Each number is 128 + 24 x the weight over the matrix's rms, rounded and kept within 0 to 255. Layers, rows and columns count from 0. Numbers have three digits each.

# layer 2 MLP up, 512x128, rms 0.122, rows 385-410, columns 0-127
118145151128148109148126117118131135142124127121140125132131128132128126122128137131128118124132130145133174119102136127137093135146116142134117133131142146120146116126096154113118118110135124126119127136122142130120085134150118134118117109157125151127134131116125120123118136156124121132113126118128128136129148121107137102102119113128125106112133145142119138153127165140124117136143
113113137147127117150073154128197125073115120121120107150121134105157099111157131104068149089107116105125036159145144144134137121111082122100151074120119096184161132117101120126165137179154144068105115099146127176159172138149121095163102126131106176167099102133117099131113125156148113145115132150160157157112155126115092115118172179128160068095146158118147163156175160209164123078127
081121122163163130132148153112142168101155152064147084137119180049128098155133213099182117080112179146098103106117125187077123140100123087113141155139125159093144186165186150138138116103166068095091149132077109097130103126170174083114084128074059121166138109096111152146141148094129121118200152124110162053157128190134066130159131096115169092189175153095119152148095180142089126140179
085146140157125083133147144131151134118132112101121134132060115114142142114086126107134127161154163132119154111112120144136107166126088099135117131113147108155115146179156132137101118128135126136135139143113127103158129123115128145135153175075123115115122122138138095129167144156181126134136156146110092150088071111086135087170132070150126134170129117150117161107154082083084108088133
094160120139137084151147123106123145175159135154150149149094139137136114098123089129129109125126096160140103082130116106154143162103129114115152085118141099168083160145131155101125133091114101121159145166135190071085127166128105141127141143135131127083076138133129142105143138144111146139085185157121098130134130130135117148094169162167110131105125139117160115117109155132097114089111
141130164127115106095175152098092142132129113132125117111110145088149144138076155132158086141129121118108131104142165097176125142092122100119159099149127140107160152147178140111151127107124134121174139112133151144115118128129107073113145181099165154117091108131122108123145199101160124137160150143141158131130159116103132126104114072122106118147148098134124121096108137132130129179120
084134153143111113152109115118143128117179133151167112176162104161125119097126125164156128117111122161201138137132114090161115138142133152124180135175116133160121124122118175068103119145117128110089122126162115126109131159150128116155104121090152087142097131119141145114124089087097137100084143129130102123099144152141061126092210142127173139157167124097120149080114152101121220149085
121139127138137124138128116128133132133119139132126129123127132136123129122127139125128126132142128129123133119127136125135117128128127121132142119123123127130128130130123118119126123129120127121127125122127150133118120129130124137122134125131127132125133140115129125135129135140124133120131131128122126138116121134124127132126128136131125130123137146124129133125129141134126129118125
126126133131134123131128131128127127129131128126130131130124128129129129126129131133128133131122133130131132131119129128131125131129123138129124129123131126128130126127127132124128122125127130130128128129130127124130124129133129130128127128122130130128131126123126124126126129133133122133128129124130122129125133126122121122118130125128134125130126134127126133127124132125129129124130
123127128132133129122125131129126135125134124128130128128124131126128137130135128136127126128120132132136129133117133135128133132129123148126122135124137128127126126130130136129133130123132135130130128127134117130138135132128123127129129136112132133131130124130130127123124128132131128135130129130135122128128126132123125121121134125134134127132125131126130136126128131120129125129131
146114136096161031149130134157114150092121139107087113150132146111135134092103102107140136141117154114170136106083123113131119142110105123148143170138136145124089149091133137093163167182169142109102117081095167097116124125150126099149127178084113135180092126071132097121139140135094139150127146107114146081085153166118145153190131123136113112153167090123146158138145114116088150125107
122126134121128125127128129129125128124132118126131126129130131125133127134129124134127122126121131130134127131125125129126127133131121141127119133126137128128130125127130139131128128119129128131125124133129118123137132129128123126130122132122131131133123122134130127123127129127129127135132128124130122128135134124129126122121125125131130124128121126125125131135127123127127126128134
162194139163142119137071124192161185131173132065085141138123097099124086172207063120131178117100128090093071139136062098149092131125109112142106177130151114114137119123111176145154136159098101082092068095097129148121143112105134123086105200123113130114115155081149115153185165133106179138129092159096160098109175180137112123142153116084131102154188146178146171136120155150080146138140
126121124122122133131130133128131130132123130141129126132123104126126134132137128130131126126107139130134128141124119128132132146125125132127118140122140116132124139136132143136130124123133141126125127128128111118141138125125129129131128127126126121132124119140124125124128122127146130134135134130132130126134134128120137127136135120123133127141122126137129127121130113106127127124137
123145115124102107123139118138147155131093112117133124119113132119110135134133127125143140130131122106127141124108131119137123114125108093142134134133146133120128126133123151114121120118137103140131122121127105159142143128130145140105128134097146116137110148138134124102133126129169161118137112140144121124119109100129126131135139125124141141126123141114101161111163138124141120145114
128095118090107117112130128103133125140166099179148181127115139086161157131130135151123110156103141131144124089152157096133130120125126133113123109151118204183150115131141118111147110154049110134163134147118119153123078171109084130118152174104163144111111075114102082074150144115134094114168153161115136074131163145165097136150114136144151059142158115167132123090165071116142132147115
137085129120113150147131104123120193180140124143100086160154193090149114111148134157079143136046116084120133122138111143125133152123131110116164159157104174118165101158149152128151146108089110122126108102122112153108096157112128118135090171106103156144122113099134161126153108149122153171132150139158104156123115160115073165071162108149135098139160106157107137179102152101099127120114
132144121126123080132151140156156120125152144116129141096124172134125145142128129131108120102131132108125116119142128086145118131142123134122136119130114127121139101143133106132154134121154130125121136139142139146119148136104118111118111128104103137135097128129130133136128155122138168126148113117137126152110124114138120121140128152107127116110136134101130134161164106142121103136092
127128128128126125129129127128128128128128129130127127129129127129129127129128129127127127128126128129128127127128127128127128127130127127130128128130127127128129128128128130128129128127130129126129127129128128127129128127129127126128126125130129127128127128128127129128126128127131130126128127126128129129128129126130127129129126129128129128128128126130129127127129126128128129128128
112121137142152117112166137096136161123119133135118162129111094123113143131125108111144120164121167134148130077141159134066096171175094104146138132111112130107151150144127107087149106133149137134126154128141133104102171084113161132134161154081079152107158131083110098141104204128135150168072144097170121082128108109130150162177141128134108125125126111132121138108128168129115084097134
121112177113114166104162119115100180154122184208115141149091147125130102158103127138122111139084173218144116077166137077143085112172071168174144157150123196127099134106112115109127131117066088142159170102084111110067174150150122068138134187068164144093116071080111077134111139152155151103138140141099057092190112156168172126135116117102092159125180114152147162135096103085211112115168
111132128118103081137142138139090135152097107077103114126104110112121134108116188128127126130146175154152137140108137123143109133138123150131159169104107120141095141121157161100176102120133151124110117100117144143148157107150132100128132147112111154125154135109107127142137128156138134148139135141109131139105149137123151137112147112130141108151124154153113142113121130140150064164162
124127129129130125130129126130127129125130123126128128128125128124129130128127129133124127131126135130133128130125125128127125127125124143127128128124131124129125126127132128127128125124126128128127126127128126124131129130129124128129131129119128129133129126123127127126131129131130125133129129129128124128127129131125122123123130126130129126129126131127129132129125127126128127124128
099137098112104097096109125087123084090084139101193123166079124123168146127114182124122093134097137134167169140123115143170122069151134130178128100130134145149137127136111152054158108182132093120114139157133106116118142130064170131139136083027135157118089117141140118114162154090141159181134135084138124095145123127139152122139138131143121143149149152149169148156114100121109111154113
154084135127110137121169123130121147174092112108100148146121112085086133155117119169133116141124148111156156133092130141096149118124142137118143132088181153143165109106116104144132169142121112163108134160136160128102136084088154138165118096152105172118146120090087098082158183129104152116163156117146086123130140113158109115128135074086096123141138147101119161083132119134114200111096
130130117120111124133136120136132130131109119129125128129133122124125120133123128129128120121128128129132119122143121112126123133131127110117133124129130120126126130138135133128126129135133123131121133127129119129125138126122127127132124119136127125142116133134127130126131131111136145132136132126125136128134132123139151136150118121129124126126131119139131119129131118133123132130124
# layer 2 MLP down (transposed), 512x128, rms 0.0794, rows 385-409, columns 0-127
132117114131128153102139132131120119118132114140119137125133122124131119141119128125126140129129120110119098129158127127127130140125141128127143114130120112128115138124149118141136134137121134143133121121127107135136155119114137124141136145114128122135118119144132137136130122119134127127141130133125140126134105119139123155144126141128128144136124123125127124121129114123132118121117
167144128108117135133139115129104158094123098125134114091116144121097096079089126141156117131111145135112076117079106132086142133079148108156130128122129100133125143146078194087129138107157149120131150112143127170137131083129126131113149067161114096078095137122110158147172101149149121159074119171123142113201125078150184162122137193160130138117098149132094185162172127142102143136146
103037095144141128119164105105161210139091157162149065080134164115163055177092153127181168092186155125090103154155142104096125080099177118090127120178166145162083161200159120118124121098143095154128139106100141097120136120143199072131120105097108137157123157135092125122135103119104113115135169110140151093115098139148120161111153126151131097110144110077145115079138129155148149186153
110117134114111172156110099144090130161140118138112139157192128136118082118172125136150145141109093072130118144133138130121137136158158112095134119121134156082109115087092126123135127122113111142110157101096144176110140132162134129144106088150162103128126125110078133132099093111091149155105079108139133095160184101211130182110119176089135115077179127120152087164116138160168154161104
144141120122134125077159163127108113161141126122139119114048136110150110139159159162158151138141124111130107151100136134129134155132112127162139161119122141091134152076107159131101125095123140128120123104138103137142151145144127114190123076105135124130122153135167158097122130118134108137122140120107104096141110118138129131137143094117092129110121158140082129124112085131142124144131
072075131149130164138123123096141139083135195102119123120111131179141056085176134145155147127122134122189133128133127152140145142131122126120106120132138170134132126111138132135098106086107147088114132110111098107133175080138122188118132148090104166117102159123158130112104120123117148134111088092133094113108160114160118122131146166155159081139173159113158112150174125109161112074105
151163101133131098054178149100148142152125094071158122140127163111126093138095143092139142127175148115137109137139150105126148127108145140160138174146101116123110131182089097085131131090113109147122136166164116111084203119181086073091119143122128131169100145141166153121131174108135149120150170145126139129135161105129147118105122084132120133079129103140068145129131114204129088123068
125127132121124134127130129130125126124130123133130126129129127123125128134127127129128125127123127127133124135128128130127130136132127126124129130131130124127127128123128132134129126128130129132127129138126119127137127124124129131129126129131133125130124126130127127122127123124131129127127128131130126127132130129124127126129125124127130128125118125132131130128128132127129127129127
128130125129128130127130127130128127126131125128127127128130127132129129128126128126126128130131127129128129127133128125128132126130128128126130128130128128125131131127128126126128130128128128130126130127128127132126129129124127128128129128129127129128127129129132127130126129127128132130129130127129130128126127127129130128129129128127127132129129129129127130132130126130129127130129
131127127127128125134128130128129126129130127127126128127130125131130125127124130124128129130130127128126130129131126128129131127129128125127128126127126128127131132129127123125124128127129128128124129126129131129122131126126128124124126127131123127126126131125132128131127130130124131131128127126127132126126128123131131129129127130124127130125133126129123126126128127132127128127131
136137116125148147152105124117102115182098116164124132109149105106120076143159153149109148120099101134088157096124176142161130135160162154161083100140075112120101106114141132096132185112138092137130093123140104117108123108153154144123081158156155138111148152117118134128149102117118135127144118127100153153134101110127152115151104158130145147115129109088111125159110131120156145148124
133127125132130128124126130127130130130129127128125128129128127131130127124126130126129133131131126129126130126128127128128132127129128128129128128128128130126131129130129124126126130131127130126127128125130129131120129126130132127126129124127127129126130132126132128131127131131127128129126128126128134128125124124130130129127131129127129129129133128130126128127129129128128130129130
142112152153178106173103138143167198180150129146166153058072094164153087093139170132128117089135125130156090110185160081147128094145096089123166099171080138109144077142104154134146081182124073106185084144126094125084156128069184202124079155175136088121073131125121138110139175118074128089118120135060110132165116094146131117111139098126129119169126070108130113142184175141135138121151
132128126130132122120124130126128130127133124119123134131130138133133125120130127127130132134134128128125127121131129123130132117133129134126128125126124135125127123132128121121126133131127129123128128127133136133118123126135126128125124129125126133127138128123127129126126131129125134131125129124128129132125126124136131131123121135128126133126137134127125131125131125135127130132121
120124135134132162112119128117117110141149138150124110135148127150115119117128137125110121116122128142119124111125131127113122151143152153138123129132108143143137123127129101121125110151134128109136132130143143116126124133166161128138142132131101132119132126108117120138133115132104104140128130135105123141137147151150115129124108122130117115127142111127140103128097139136111139106139
118114128166122098094103124143142122143125135070158075156107160127148045160115149155130159131147154127116217158135087134094135088147123112131138101103080092142129107143129098161153114128120091136116105107100135132123164089121202102124140106111153177138135199122123117144100096117149158140109138062123144181130067140203143125119149126113128137154080203096144136105118121157070146144124
119092120116124113139138122184126104144151153142157103140121131139124112067121150114154153102113173145112125137144128129156142136037133109168148097132134130128153127085099110127113086110150124135113126188126138090153192140100133136140173136134143105150100146115178105156103078092109120099101102129146138181109103109146134128159087101113140172129121078126144129139154135101176128107115
121129155124131170116102114115097133123127098156113097149147106139123101139132132138164124140129140140131105134100145155121130115124142137135095119126123123142126164117122138134118115133115131120154134139106123122111126117147127148137152103152142125126156137112112143124132099130120098134093142143121130107142154131143138137114126120115132125147120118141136122086102156120141151116157
129128130128130128129127128130128127128129128126129129129128128128129129127128128128129130129128128129128127129127128130130128129129126128129128129128129128128126129130130128129129127128128130129128129128129128129128127128129131129128128129128129130128131128130128127126131130128129130129128131129129128129130129128125128129127129129127129127128131129129128129130129128126128129130129
127102122140132146137130146140131129126147142132117136120125148127126075107145116125113110159147114093080151165120128136139169135109086120078097113136149141109140095131151145130125146128122146165110117121132105140141112135162134128128134128156142148111144096129155152145104103114128114126135086101126136142122174125122121140087073098092112179158134162124130166152106094125159169147090
113111103121121116095094181136100139138134137089057106104135134174163051136119137134123128130126103149086151097122126121167135126160150133140094134175112159107159125158136129142183086133137110121095133110119173099121166117211075128164069188152136121118083137094117160116126093111141113149118083143141106181096149099118149170146148114099107130167155149122105127151105145084131160140111
119149112127102127121116139137121119105167144154102128145143126120133097143139097143140141114110135098123136089154134119113146124158112130092112112111101121120138139129128135104157105154105131128150108186110139107117138154137159159129130120142129126103133119183123128133129127117111147115137140150137137154130108122156094141135090145107132134158153129107120137141128094121142122131109
130128127127129129129130130128130129129129127128127125125128127131126129128127129127128130128127128127129129129128127127128132127129129124127129127129128128125131131126127127127126127129129126130126130126130128130125130129127129127128128127128127129127127130127132127130125129128128129129128128128131130127127127125130131128130126127126130130128127127128127129128130129130129127128128
129135171169171203193167095177147156152124119134069200065223098114084110120153106105174158147153140102082118097108115120094096163062122089125138141149095144093103108127147117175094085115139122108119163141167138178154098174206143139125123143164105102091134153065102128109135073137127105132101110130123147211120161136127149136094119129121140123154141079094131096138138132117153104080082
154087118127118165147087091116124119118094118108103145102169113126123073148132116105157143126151125140094130153140084129154128102162123130131094132122111085161126113165141115123129115163168117130150145130152094097113157153138095056123195085131136102128131118140138094165092147144136147140131150117104125088129138186182122107147123165131157145144139141112115120132126152118130130136126